Each number is 128 + 24 x the weight over its row's rms, rounded and kept within 0 to 255. Layers, rows and columns count from 0. Numbers have three digits each. The size before them is the row's rms in percent of the matrix's.

# up: layer 4 MLP up, 512x96, rms 0.169, rows 262-390, columns 48-95
# down: layer 4 MLP down (transposed), 512x96, rms 0.144, rows 262-389, columns 48-95
up262 116:129115112168127128152152094107165099128073106151121145112115120150085116136131167139114148126138131167100159083139172085090186117151111128138094
down262 094:136129104176128101141114135134107131073133136136147093135144133133109105171167157105090147087138132112171131194108084147115129116135127120131144
up263 101:112118113167176128158130129083138163124129130157135097191139170147121091115133142139154127107121149151123113104126110121125098095087116124145120
down263 091:180122151101136127126145136157092125197085134173149134130103160143147144155126079110099150129134152113118145102168101114152138150124107098137128
up264 111:114118153130137116130096096077080081112154195093140110165133120105143147108120108110156113103113129133105140108115115123137142096134128113183124
down264 117:168133156152112122081146141112125108173104148131139158098163155095166132134114129166110128118148112147103114129118125092113125145118131092069100
up265 112:144146112181143146203145106138152120087117167166127090140127123160092127153131172109120123136127133107145119133127104112112149136148178106150134
down265 116:150147080103136066131098136053150124124148120160108088089181118093159162157123138104146063142141116137104100150099133092116144132150119164146134
up266 094:118134123153146101137070134134137121116131121159152146101179137081124153067097111101105124103153123117107136133148124153106118113116133102176107
down266 092:123142125121097130119118076141162146124153112102128140091072121164117095171145122143137155171121145154112086137125142120117112137087086116142121
up267 093:110076124131149112133142139117125150138129106153177117182098103107120111122097155127103116131154111136111140146094134074160165136130159123143075
down267 090:148170126135152148127151097096118104118132154098125122134172109176134152157129124077142112153101135112161132147141115168135131084119105142089103
up268 102:141096110141117171110147079097114123124152086134154073112097149140161111119130125104097140132119097111150155152103155149129127115119171123120143
down268 097:112124120143152142134135134142121161133109124118083162110132156086112084147129123138151117106160165154111124127144108121108160173125134132146178
up269 099:122158136153146120127158110155137110144121158158116133131155144147156093124146112092130067096095158131165141134100096122090119124143112121128114
down269 096:106164114104109136116098132109152139143111092105129127142126105151096145103130133132150141100116107083128118062124155148130130107144083138117108
up270 093:150087128112147158124157132163122127124158126117123109110123157096091089119117108119150109126101150130139187134154140135110125118155112143164135
down270 093:135129146178107093124106122092136137190101137159115145124135146141122127126152154130108165112146100125140079134112113131119140126116122115096146
up271 098:160148100136147167164112148082119116106157133150149105134100122170109119146123107114111125091163115104128152144096118106141118130124150116142126
down271 097:093122105163129085137119091138170133119123088136125071123101104113122111122118088099143125191105127107124100137128150144138140111120137098122132
up272 097:089124136117114100133094128126160118078154161108136155136126115106102161109134140082109121099133136112115157154124127112154119063108127074186106
down272 102:102167085089151088135126125117128147149118133127095133147162201124149155138103150093125105123126098093150154145133126134154092148092098133167128
up273 093:193167142097153157152109164112077110118159150152177124149138180132109138140132129147129120132120149063147131141109172137114124095142112129138141
down273 094:121115163135103116156133070140168122135136110132051109144116084146116132161117107125100152141126115113143117111156109161168142146095134094133067
up274 115:127133143155148155104097107130088116137158122149173104118101155134107139125146118134108116113101089130096116127137150084083075101137153110143119
down274 115:136151138163120165159137096103144095121122123130096111126140127151126091164131154134123118111127149159143149136092118137083090141182114126158118
up275 098:149174148152126141143102120128097119125133117143131125163172152141142137117152132163143146117162104130117151151105092115133162081127122137183111
down275 089:075137134112087100113107114109151143122148140119131136107140150066088127131110099101110115145106115149134160117110174073113119112159167164122141
up276 101:164151166143140106148111155136113084109134130087129115112146144124104127129139166126140136146120107119111147151101140144094083093137108123128074
down276 106:132126150112110109118163090144139127144090095159130173119106115133171101102142092169108139099155128121110116132114126107123107126114130095113122
up277 097:087104139140137103154130111158139126114107115135124100170177126122136118101089132134125130124119106109155164084085132093060091135136137144115142
down277 103:158114111140142153091133127098135120130137123112116130101122124121129143148132150107142124143140152189112096118134129141185170149079151132177079
up278 092:167150116120131130155141130083104174123124150137132110129152151117104140123104181166120089150171109118118113120140126096113118128121138151130130
down278 091:098159157146171095111132125138125117164123135128130115138143113173162138170134075112148129142100157165136139181109123157120175082139135138114141
up279 103:126090132138148126108115149097068132113173148153140129125106150152169135122075159121127092083092120166099162138056113159099101157133165137139135
down279 107:121107101094119149131091115100142162169080112100157103154124152100123118114156074145097160161147111144117130148145079100115105107125104152153111
up280 097:099116136120136142188117130075089067155152126120128104162138142132099128131147136121145139099105072110130141146124100119081121112109137122142111
down280 100:151159137123130115139100126153189104146124103150113144125133119135106124100082104135140095136108113158162145139145133180193117078123127125144145
up281 097:121149140167118125171124160156149122083124135122115119141150132129114116078140152093110128148180104160127165148122163121117124111134131103157150
down281 103:099154133124124073136148109094135155170133108079122129150133129133120131088130151102136143155129095107141145116155108081145086089099102108133116
up282 102:118144116186152141141164121101102167115132150157138134127160152109127170117150109104144106140158115124107111147157074087119194111106135127152107
down282 098:122131134109168147116148148123057109163091139133094145130091136131177122085092104093139146157121116142092099077131151173124109097128129121147129
up283 102:138133132153156131145125117121106157117111171135135116093150137081055092126125119112118121096115100144134167159138120160078129080132169145127130
down283 099:130102138149127089121153124113161110138149153117132134151128096144144124081134089132125150172151157099110139097138159096159143119152112129116110
up284 103:186104148135175134131118150131121172100132078126117089148184158142079132119124083134133152095141107130094166135146082105121088122119137115145136
down284 106:114113118106130139108143131152100100111093139081148130115092103101143151141143172147160124105107181111105111150101119101132169118150119125119125
up285 093:136160170095135208111136137142148103104153116142139103146135166110124144147141139124141146131133136102115123170124123102115126115133088096142124
down285 093:102150146143122085152134129149142136129101172110137139127109119151173139085139141132160116136138165094158146105123136160119086131117140142153113
up286 107:115121087145124124119151157153117154134126126176109127140120140138135155103113134096157100100176126096130140158135069097112148131146175106148121
down286 110:119109121123110132151116114111095082165143161119104144143103112164071140111092138102158125119120128113148133109119119175185110116104111155083128
up287 102:142099193119158118128162124125104139109108175124168132095134135124109155094143122133161100143101086136131133136132111167124126120129150115138091
down287 102:094155099160118141136084158130145104114166140132101136171137160122106095141093095114147122079147108151105108147145122118136082112128130145128162
up288 110:090150136103130173138136123081114114110124115127133118101120158139148099110141106104134109097144135163091156123097124101127144092136141139095119
down288 105:098139077166112133125105157146057101143122121126130141107155128142127108167174099145134138090117140107140115135102112151113135160137086162108102
up289 102:160082128130130115097109146146104173140117129164135116146141133176124109120149127111107118120113107106090181110107129141131122098143109079123115
down289 103:148163108129167121154156097125101100100132129090118108127077118112151145127095120147192127144116147127150079129132137089105119167135155148117125
up290 093:154080089131134169176133132137085139135199111153134096119144101153141118098129087133111089109144128122122168136119113108123131091124150147113155
down290 100:082155107160092150091152096108141139156090122133133104118083133106106086138107164114133100146104122159099135136150107137165116142124086097137146
up291 094:170102140112164129164120171141104112077157104121122097200159136078106108111133129122119148098144130126124167135108145143154158127152091111113105
down291 095:127136137159120124131094075090068124081128163159145133058162110166130171139097127090143135113108166133117093130131140105137137193114110084127125
up292 097:132109134147138132115164117150128135072136111133100140118080125114154118101152098148083145131119099151145158159137153136127117089106118120128086
down292 096:154156097116124146119064143110135126151127096115177147128185127144142109126077127152180117130153154155109131129130119152125103171136128118159134
up293 094:115139086138184140168113133150135117129100126145157148112183136140142129103085158141131103134163135123103123156095129120121134132119139154133136
down293 093:143126095099100120108151121096128150094135112221103120136146113109074144108124105117113165178129102122110146138150120140155107153121142150140131
up294 107:117057161155155123180119086102107120089140123131135120100114117183113127133125139121141120122147111122094156137136155120106113116145133106159149
down294 103:161157200164114096118097127102172110098142071175145083171087111096156109124105108157137146113137140140156151142167117119149128108101157121108128
up295 106:123170173153150158132152090105120102121137133142114052164127123136124181112098135054114137126145126153126110145104160134105113134158145134137136
down295 109:087154113151126101095164113101118138082150154124152157134101140115187088117130145156131128131108122134165147090169114110111117129124119133106149
up296 096:149101129147166114134099150133117099115130129110132125103106150110130098098108154138173100146126144102156151122116162170142148102108166135122094
down296 094:140162147086133127094117089088168134167133105124120155160085118127111148142111064127119166116149126157118129082142131115109099151151120141124136
up297 107:135163097149140133172116128109126089125164081162141114105112145117081121106160108100110103087121116108124122123112127151116109103138123113108106
down297 103:152127117113141089157132111096131104116095130074171186124123151112146093131119111145103132139155118107148165110126099150166123164123084132121140
up298 103:138125136122143149121140117092087166102144113170129091147135156157139117110140164157171119099132122146150151160118149119103185150165148112105102
down298 100:142167142105104135166141145130138161130085080115148162112102154157152128089097114089157143130115100153115110106166179098090116108149129104106143
up299 097:131179167141138152152159158125163107101072129110127106125120118133087094138104109146179120105204116130092117149128109084131140128154170144125131
down299 097:123093106112118059138130148146067114100166102108144126171135140131165117123129169143117130120141109150165120172120147163145126120124117095172097
up300 099:098154107155147169109105145148122143102137143118117112132147128107094112130078112139119095078150154152141116164124094103109168115156106127141132
down300 092:134142108130116171102147148121126156196129081046119133131125106171136168131119137112146116153127129134125120150150136113141089079146100144126094
up301 095:154153180138125142101163088077149110103120095155124085181103126095110095122107151127130157145130097121090157114124142098141151125123137146130135
down301 085:108119111116154083126114120162103113057155174121131158140116130113154131150160145092110148081139128124152098183158108177092132129129084125094125
up302 095:185122100160103139119115107150125158095170113098138122123147163090114142081159167115140071124146125193136093115109148165125122131147138118139096
down302 094:136151179094157127121133111133123120172117096120124137132110081208132101155105087121131188108107148047131132136119115117135123111099092168142113
up303 094:101133154148150158136126146128137129128145124126138091150092172166139111096135129127121146123158138120164134086141110114153128155137128104156104
down303 095:152098100139164092099138123141123129120121141143118124141157120089130138139129109122147116110105123178099084152132103114104176144136118173114154
up304 092:140098089136166170090108125130143134120109117134146125098149147129090131128101098134117094094185154115138125092149076099127130154155147107155119
down304 088:154121136123132122164123098201106153103145134158094109117132157149122137103166130103161148100108132110157157122063119134129115108095139097139148
up305 104:097156158136142118161146081094117127128148170137104117145114114114122113113084134121162096111143147179123142148077076115116161137108132148105157
down305 107:146092112127133117108116163195136110118131115196115127123142129126164105089165115154104144102123113147137136139151183165120153143164079128143097
up306 102:098141156139131182083168118086125176162112115139078126145149163137141127111127128147139134128165081126137145124125171104143152104120141147127139
down306 103:131138091090123073133094130136137108104156136127121132126126095123118120146074147119148095121114171121091132112123160131140121165124168148116091
up307 108:104116131152149151121141130113129056141142135129126074115147131151105063150153120128114133097123123128160144153107129110114118123109144132123091
down307 104:164139124119119118175151097118161120138170116093090139164162147125133150087119146107164103135119181130163115106103132180137064109099124093138129
up308 093:097128101101154130131133145171123098124138116120085097148109124168145113108097159113107111136128161133142153130087168144142124091114129120158081
down308 090:170125108144120107124094077091103144147116112080162188094106154112147135114126126146149166119111121099127114106110154122116168141114149102113148
up309 101:152110131121136124148122143163106144122110158128160149083127141191068156119156162155129112110143131131132168152124114116144089110150115093134068
down309 103:121128138099135196124128116115160142106127101154120124103122138094160108118116096096135166107112130122145102130112117095105181136134139139157172
up310 095:114136148149130135156106100099143147135122112129120107120158121129116133093163150108157126139195083128150169103177133117141142089124173097125125
down310 099:118171120109108112129177143146114177137110161150114152122094141166128148110134123134137129152118090126123113098126112133130140140116098121146114
up311 096:135137167155116118127134173108108091136165132113113129154119140113129139084093134147148116110142095163189124087078167123150155131141099105138111
down311 093:112119096118161139114149106101189123195103162077179126087145117136121126140144134136101137122158149100091135093131112101097160143096126124115148
up312 103:136116104151167169099103137152128130110179152189145126106128179144128116099112126142119127137129107127131115141150103138081175108092113124130118
down312 097:109148119139089088143145088117151091118113101141111130128100113123109123163137125132075134116106119130148120135080142137133118164117080073118152
up313 096:136082138183160146133090150119133092125161084138096136139135146173159145072139139140144134110136155098145167119149109176168110142115165128137116
down313 093:152110116090129134084106104136113144150149157121132122128192140099133102168137102087171138135136100143100107112145157142093106126151106143092108
up314 099:151116094116159163147126122134150137155120131133075080131108113067126117085115139115131144095180102126141151146139111122121115134148120147149151
down314 100:098143162170127113107141115106112127128139113120132120078160169151119099104133159142151137159119152178140118086120162145114111111118156095095137
up315 093:161087098138132129118112121088160154099157151134148113078120119137130142115145109095126129060123160120127166131105133130128138126140140133127104
down315 092:116152133074112194136120136103131152128086122144119136113149131083135085108110136121129149157104170170095096108097107131105099126124149149120153
up316 097:165128131127146143131125181147109139117134140124141131167113138131109090098128095094107114139116103101167154125119186188144116110110124109156081
down316 095:101135122098113120138089073094135149163109130161111134097141132145108150145134169138133111124118154128096146150149090085149166181132130151133164
up317 094:129124157134116127150103100120113159099071141128120153180137168162140144098107126115141104125120139144086146115149135162107128135071121137145093
down317 099:106148128137153119088137155112182134147114102139120137107122090118123119107131138130129137152112097151150122128184126088147165156142146145142124
up318 095:147127145148104168116132109102128119134157105125136087119125148129104099116128113108127111144118065106122117114121109156120100096114122077127159
down318 096:098151105144181122161100160130102138107111153184114126106126112098135132091131178176164120110114177111114133136087137116098122143106092149096141
up319 100:118107124187139073152128091133113140118119148131135133114109114145141129141087109147135143109152140172141145125149100092104113125109152116146132
down319 092:161126111102118137085170157216114134097113118107159095149164113144135119137135147115141113135119107087156146161126111138125133098156151166107132
up320 099:151092141126148107086124135134128123077116142107167122124148123116136152096164197100146124137156088127104129156087164089112111100133129105137089
down320 108:140163147074118147150126144157091099081116086092111099107102157161141130145134126141166150095126127165155140126147096147169093158126130100093103
up321 102:106141120125134110207081085151137098118113144136082136159110142131127135095121108108137100118168122113124131137132150057140173129122136113122119
down321 103:169114151157136126099117107164126110085142125136126118089129139106148168176138165110091099112130122118150147118165149167139192133117154160109121
up322 116:143141135164161120147172091073107100097145139168080119110132145124117158127136125095089144090126071135128145131123108139081117102123143112134150
down322 128:132141126131129108154129130117123125139136112134158181108165140136139116137131153146108122127151149133153143153147140173074113172110084123083095
up323 093:165109093152156151176124163113100152147116125131137117140149165161124089100132145094141124132169112124121164141144135150088129136162137152114146
down323 099:086143130155125104098143141059081111148114123152141107136071136110156176132144140117144111125070150164123080084117121156112131163117116102131131
up324 112:123125142121111132114142107108141161135143115167140136155166153159101120138128166158168123103184150127138166111135077086123140114154119136154111
down324 114:105084160099151114108149102142123110159127102145169138127127121110153183183117127113107147108152148140090166103108093095118154117086103114121139
up325 094:138117099110135149149107143101119080144163159128151112126098112119123097102137168125134114112132123089090144138103122176131085105158127107113133
down325 102:121124125123130092157108129141138162157118118100082159123162143098141123164092108162122127153125164156162141118162131089116114142105138120158124
up326 108:131111101143157159171130137085109121118133155135182076155114137133054113133138180119137128153127161128115127183138147133136127144188123116126139
down326 111:148137175138116165159148144096163140099132145144140107148131150186149112162124082106100111105125155140124148192142129147138142163162112111160138
up327 094:084137119099143128118110107109131144128095121133174122139141189158107150108112134123165142127156116130096116085114116134149097131099107128127140
down327 098:132139113164118119147117174099104133092098115140068127113150123116124109137125153136156131160113124102152159133151136062088142082146148139139105
up328 108:132126070149140113133146128086148140124163129184101136101139137170138119119110168097145077116142117119129098147117102140099128098169134131115149
down328 108:145108181147091139123137153111086098142118152150130145105161133094159112160143140082148135161139095101103170099130163120102102146110077114147105
up329 107:134127137135134144132126093087069139130137104174168119115116125150137121134110158127095083115127107134114102125115137116143110134157130111184158
down329 102:107173100128128116161132127124168115140104171109125119168165149101103145098138117125166146136134172154147152134159108113137137094149145088088137
up330 102:179149105129145138111138118111097168131159124143122119110157148151086087112131116128189111092128143094146143145165112125084083090107148113149102
down330 105:159125099103098119119074109130103134148140115094176138124113091167144152160138115135088104123096164131133109116108128086123159137142153143154097
up331 100:173143106157142100142143096144123087113153113210144111141110142109113104132109116141113097138133107106136127124108119137103115104160132147154134
down331 101:126100145112086097119091137138157143152124134082072106115110102134146160104121116132145131089115136104107102154130142112108150111140165109092117
up332 089:129114134120112116109132166152134113131140128141150121106146141075108127120130148099117130128179118138115113140117121089134160104125150051111070
down332 089:145126132129104149147148091099095131144149140088120162139099155150128122148131129139183123102114132138165123132153116163097139150127130145092100
up333 104:112123112135121148152131132105143131106113145108115144100179124158128096120137143052139169085154132123126118145119162143124110108164169096122102
down333 099:095137139125119142127163157154120119139113130159095157137092137140156122111107109126125141086133166126152078123114144102103130135100167103127109
up334 105:122123143140148181105079127145140167110161095151116106123089154105110116104143110106152136140137146146109102131140118139087106117121144114188119
down334 108:146131118068087107174120130123127107136108113118137078088144129153108158112090135135146126168135148152134161147157130063168144150116122118137141
up335 096:128143134168117151149125124109134147153087088127158123104112119119068105159124122158092148134158130118107149115166125141066145111129154119168132
down335 086:138124128120132110090104141169104124099162169121132125146168137161133147124151141095119109117129143144180108205092103100149157123170127138127133
up336 101:145100162157117109129124098099145119121137134118132164096094158176131120119129144119139119113125143107154140114091111103126142107133156105145136
down336 099:113093142110138113141131133104112128119118126141112120171107146128079144139107090150118115132104116145146113127134163149107128107136140153119175
up337 104:151156123141130169138140079116141097085167149137162095152102117120109140111139109120135091099108153151106149132141121141153117109106122089145102
down337 101:133151155174117092147145160126108135158130103156147109126142132101148130138102101135140135148099082110083120095137149140088068138104136087135129
up338 099:142091182130162148113111120144139118137136142110153106137141166171143100101126134133157127128150147151124117121131114153146104121152149117129109
down338 102:102169131120101103124125147077119123126119130133056112142111100108139087112132126117113133194080113151097143134116108111132148139119152103152110
up339 098:105116128143115140104144155094133157080146155106110089167127153122163155088138140120103147149156098148160170133115143092115127104146113121111129
down339 098:140169133141149092109130123131092151130091147125105149112149137110136110123159111111105119130116182149110126122118161151133121152140136150127135
up340 104:162154144152113116132135126124124137148148126136138114114117189130113130094104169096160112080180097160142130145109136106067136142133129078116097
down340 115:140114110125119134119113119137147118092155112093136164148142141144142155127133122162135097170152174160163171152120133153186146161099144174141115
up341 096:110119127142139078117117136145121176131142095134090132129099145133123109136120126127152113160152125116166127122113152091122119091114160134134156
down341 096:134082116191145141150101114133156120170108134057142144114101154139110162086154148124100164130153127131121145129096133157155137114123104123129118
up342 113:126132097116123102152153115100127135125164142150084119116139143116114104108118138153128103098175140143139135106129074108147117128181141100146122
down342 114:120138141082128104137123093177093107139120113165158139116123152093117159172146150126152142139119133134089172126120104101160134102146083094106185
up343 105:127119129174143136108126142099140144126115141150077110111136100135116089137150151091099117117171105126107158125098149150135162112110138118152108
down343 099:154132118106122109113095108109099144154137107082140122111172107155132097143093137144095133107109112187122142143088146160096163116134128116124141
up344 099:123125126158133131178101133132102123109106110133121140120129126088141086121058145118158168081147143112142148126164147105120140102130183150105161
down344 096:115114125147164094112133126119113163126154114084138109109165131111106168100148144126127154110129108121149175152114090138146128149151101083144075
up345 098:109151150093138127185168130123101117082165145167115124132139117134115118115156165086153115143126098079139148151109141111116156113128136131138116
down345 094:116122125164146139118145115146095127143121148090123147158123138083117136114096147142111115136139110165167122110164166159129080183119158104124128
up346 103:169122102118118157121130131116139101112123159126100110152117123080095114088139103088150123079154135142123119117090126146131142097146168102113162
down346 101:100111118130106092174129134154068119128143128157117083145104146122137139137142126135144137114160082107126125132125119127103097142096084108150098
up347 101:113099101141150152164113162125122145112157139167104113122134141113130166151118143116135089107141138147128145118109138180154173107116117130169126
down347 110:106112148098133140146131135143110141142100117153135109097121088135107127126130159120110154099106107115125101092125183123068113144112123134123117
up348 106:106101159153146149123153129088149163067117120132087114153161118114118131119096119077122129131148120118112152124132120113129195136142145126100099
down348 096:163158153165137120144129130178102137075158148134156154110112105116110123160186157134113166118134125149120114146167115138143135098178119106100132
up349 106:144113100153129102105161093092148115156140125195111101169150149115125092121127117146103117113148111162133148154125136111106156139162135160123137
down349 107:136175161134133095154107172113123171138102092104116138134141093142116139114118140106144152138173097134161108122133135177167151109151106067135122
up350 103:135090146154129136115134150145130135114108139096118143167151163141122152077107128107152112143142117139137186108060114131121132136145110122125100
down350 099:131165164091120168161136067086140150159130137127130134106135132128095083141126122143122108078097126122137104121160130113100117123101112130141141
up351 091:107137118145159121135185109128154113128138106121147123124123122134103122126119121158118161120142127147087091139160151159086150125161153132132130
down351 096:130145171146106121130121145149116142098128160124075149139148147124158109168112112108084117141161131106167115174113088094147133148122109098106158
up352 093:150144133091116165087140144145104140111116152153196111088093157095102102097136171140112127112170095143146136154156111144130148143149142120155131
down352 088:114137122144118138104069153134093081145112100043119089137146082153120124133138085134109115115110106148071118156126109136149115148128129120126124
up353 096:089143107122137096124119132122118110091094087123143072140118123150082148129123147118168103126108126134103129153096096124146167117080108095131096
down353 091:122141141092135151125133131140157113105140089125089204159172159079100083119110097151106134126150090111145119123164117087125173089103131100098134
up354 107:145097096176156127151098114139104117125124141175137100164131116145077147135157115136140150146151119119113190109147131129109161090164101120178122
down354 111:117144135125157089108129139133154116081125141139154119161111126085132142108140131107108171140103121125123154169125116119146149183108118110168179
up355 104:148106156110149144141116114139083184135173110137147117163110161136126126103140117079146101115136125141117125116125155094076113145151139144104129
down355 093:132140166123118155129157175135069098144090117173124121138107157105135110140138146129142134139145088108098123139150127145079102105119120114145114
up356 107:132105149123133099133133109164137091143125171131153114122155154118130097133091139115146127132120130153107152126141125121094108125160141111141100
down356 106:147170132167094119114130122154095172131146143157124100126149125154097124105166132116141095129116119127102162172086162151136144125104115146138134
up357 097:138125106195152178154146136108118092159111168138102155149162117146147134125126154071117165114138132165110136141112100133083111135128158110138113
down357 094:114140126111135087131141116165140140149179114127101143118132138139148128141128132130153104120151143099121138110136149130136128132100130108163108
up358 105:129135129165125110104119107137143095150163152129160098154176119116087065139096121154148116163113113145146172101077142135100126141129136096171113
down358 104:125135155119121191141127122117140161147121101171149168073095144170115154129122083143133110110123155141120097110119101084139107129116113141128155
up359 103:146126124146162141140171146065145117136091159117093078142146156154126067135119132115153107101123141139174150178131089135142113109168150103145139
down359 106:125107132090087147135153144085167106154114096140129091131125123121123173096132169156153158155124134154149108138152142131148111151141129134098124
up360 104:145122091123124137136132090146091121108125131104134080144143158141125159109145170122141106097150087128118147110109150150106162115147129088123080
down360 109:125127146120135141130127171092159138166117134188094165110127122112120076128128142123125147130111145130140097142105127068162081177149102108136156
up361 094:123124126140172125123116129096087133136168137100127096100139093153069124121138119064140129135134119117174140153121103153128117118144161090163096
down361 098:124129092075101136171107089117111135142132112107138133135143129129192144139108099120114133130132163113116132107072145125171101110101113115126169
up362 102:101126142132122122087088148122126117117118099142125135125113146141122156094124092104115123128136103075145147168157134129084150128161153128128121
down362 102:152129146114110116160126123126119162134083153091092131147147118164159149149133136145123150122131136118131080143120073113143155139142123115117157
up363 103:146122134153136133179150140079168140120099107166122099119179101108110151127098104096113146135115107092132151121128097136123150108119110135139102
down363 105:133114112065115141081136124172100132106126141136115163149168146151128128143119178124138140114116114098120107162127132079147134166133135121130113
up364 093:103111118133153133170158124088124104162112132116118101146158109139099095138107122114171122090120083146145132124120143107153092124139121100110105
down364 094:193173129100150115086106121143169126116159156160155110134133146118102114156133128161117121170146172142106156117123148111148116082153149160162110
up365 115:155131164188127137116164141085134148117089132113132059169139111137091103138141140139119107123165087147134179145124128124143132117149147115113104
down365 107:125097116147124080163139125168103110029150138143151130122176136115092109169163143126111086118140125119133121203128136137135127112114105130115108
up366 096:109114098114107112134056137099120151109099122151125117162094144104096143104135124152162114122106063157139122147099116128113098096092179130126107
down366 092:156179158131084183145150160179122154177135129074152131126118086144144143154089153138138119106140137081156140133112134117146191142129147089142152
up367 100:135107150123159158138110121100070153115096131133136108153142183119102127135152092117098098098149090136133155113177121107115138104125120129184096
down367 102:125128142191134106116153132151151120081139163163098127105117110146134112131131158117121133083180160129086145166085107102139146122153151124130157
up368 093:114067149112162114131124088146112153145115130152117123137127141194129152113127109098134122143110100143123158104096095151165148106112171101107148
down368 088:142168112161075170127108130120111125154142137126111152162161108088122140111155173179147103087146114098136141148172114138088098100141070156133109
up369 108:110080133158213148111125132127114124112171081157114133109139139162146125105155117121156095115121121103111109141142077126107154124116092125118144
down369 111:132126101144083115128138141151106150134096129138121111135106142141116134154147092123133135107146086111135154114129103105139121125127107116138074
up370 098:123107136091136148117101110081135150138117163135121143187130140104137166113146164128098128121128123117154136148121132099088133121132153117143156
down370 094:157143103166146165117142130147089097134108060161161096100140117158106085142081117151146122094141155116128113139152120165132130129116133129158133
up371 103:174142169138141135158137147105133119129095077136132136128099132108116089119129166142154127125192146132126144097161126102126107115116115142140139
down371 094:106146095146114119113149122158095115063144152148157097121142114143118144132140140130092115093111129100134138220112104143131128133138133097129106
up372 107:144098049102156145161138133133078151157160119164131155117134135134124113124120132130127109104126114131127128126137152166119095100134132104157097
down372 114:136146129151071130179122111147061117120127108162154133103132160089131087175127128121126152155132082161139132118134116143116137132131138126142168
up373 096:084152140125167112115154158109103151118098120094099111123111125157107132083136124135152112161138130155150124133100097117133168114097140151169058
down373 093:149102111114128131178080126122126110158175111169128151166146145109103121180105139105151125158152135132126096084144133132121102130127136104134123
up374 103:118103149138134120158142132143098094146107149166139095134092125122116153124104169112131125108111147155160191117143116149150097147167145086135127
down374 102:129170112137116136105094126128152137129121137137142127127159106153155101130095136138140133118112116103097116149121162116121135076101096136117149
up375 113:132163110098116168173103122106149114123133150134117083145135155180106130107087113137165120097156121135106135119136114119138115112153140114143111
down375 105:153110161138077131137140126146104108179138099197110095092120091152110115122168121101126132182114144132157121126136149175134127130144146106126143
up376 104:099148100161162110133130147126078169127122133145107114141144121146130123094148141140152094097157096129135139109137102113130151096178153128108089
down376 098:146143146119153146149095091178160100136107102128129114158142138122084136159163116111140115134132156135132071118088120140160125119120122119147125
up377 103:148084152139118116140130121118116145125146134183134117130145138094087135111094099091122134134157118081114147108135099140127125123139116079175081
down377 102:129144127100111112113105136118128150162153131121101150131104131105141121137116149131113112116075088141173111131113116152138133135163123157077118
up378 100:164130103161122086113122134124119176098166096178134099113149147106139152101059154123117127103140095104130163115138107145097149112163143133116123
down378 109:111161092105164150124174075089149119121098107089143098159133142133142156112142140158113142156098111093101123127123132152146098145110097129130144
up379 104:109122126125127136141134133153131092131127148125122138155097099163110104128104158127165107150154161114128159122100135164070087059104128108144089
down379 106:121101082110108133122141114123132154161123090102140123130137145115135130109135080154146157151153107127176086074120140116173159177150140130110172
up380 101:131089084092121127106137100100132099113166113153172113128103129145129118124163124101138106092132161109132132147097106150073111085144139112203094
down380 099:137118125106104138159161155146152100123072146148151175123137141149090127124127119141136114138117128097136108086166153126134111151096119153082140
up381 096:098090163098135149125131093091124149140114153127143103104085149136145148114114108093137131160129132136111129134097126113109088136107109074126109
down381 099:145141144144112149109140107174091098137119144152119184147147144115114101129151119112104094120152139143169157080121100131127104113167162095110149
up382 104:119126084120147125173171122087134134087130136158141100183135177100148112122144140122147058123136055159152144144139085087112121126122119129117151
down382 106:123141127146130105137100092166090130144131121148121180133113119143131132159162149093128131096126132165151138104115120107192150146151079076176140
up383 098:162095096088139144142131107149125096126100101168096133118117172088112150105084130123163115138147143125089132128124064096106132124131120132159122
down383 095:115138147180130101151140115141169108155129146145096074137122134182097126121115133121131162113090135145167135163130112140134151168113119143128156
up384 095:156111123148106090136133088148113077140160131121134114105106143130138140146116122153150138083128136145147140142103139135132114107118152090122086
down384 090:093155111064115116139145178144171134154106144112132158108141146157088127147137145118131112107118082181134141153171135135149144152118128124162158
up385 107:126122119172166132114144120164069098120092137139143137139134149135120111123110113118163121132155125098104114129123094096101121119119170119177124
down385 104:114135154085126127094152120145075128150101172156127146143126158143145159077115141138125147105118132148126146104150165140148144111116156196123112
up386 093:127135117169136107165156109113126121139127157188172120136114104138113162117138160174125084077124103165110141111123122092145118103130140112122098
down386 093:118128156103130120118116159160117102135134126088103153145119116137160071169087131123142136112087142097169142179101105134168129108134097135100147
up387 098:119124154131119126127144145094148129150147099148123083154139149119131134094112126139070096150173085173102164152098104142115133085135125146145125
down387 097:135135129155151132166108110123082092086122113171135123127105170143136121130109128135148139126098169164190118110102171151150070147142150115132125
up388 098:137129160127155144144109140096143093131146171121131091140143145093126129098129123144098116118143070139155129140118125142123167153191130157153136
down388 098:123110108113116086123148104124083185133124093118148136143125175183114146124100158101144128162167175155112121131139145130120131159105115103097097
up389 088:134133123147103102145126116113097126120137137138203147159140147123139084123132133118103084126088133117097154131152125140088134098117086173138131
down389 090:125114121105163151122128132118146096158183122143127109137107163120123114143124133117183178133088133143177111142131148137149129129120156104124086
up390 099:158118093117141146145141128128102111093131116173153125110127149144127143127116164116177103131118140127108112155149084120131119072101130091148105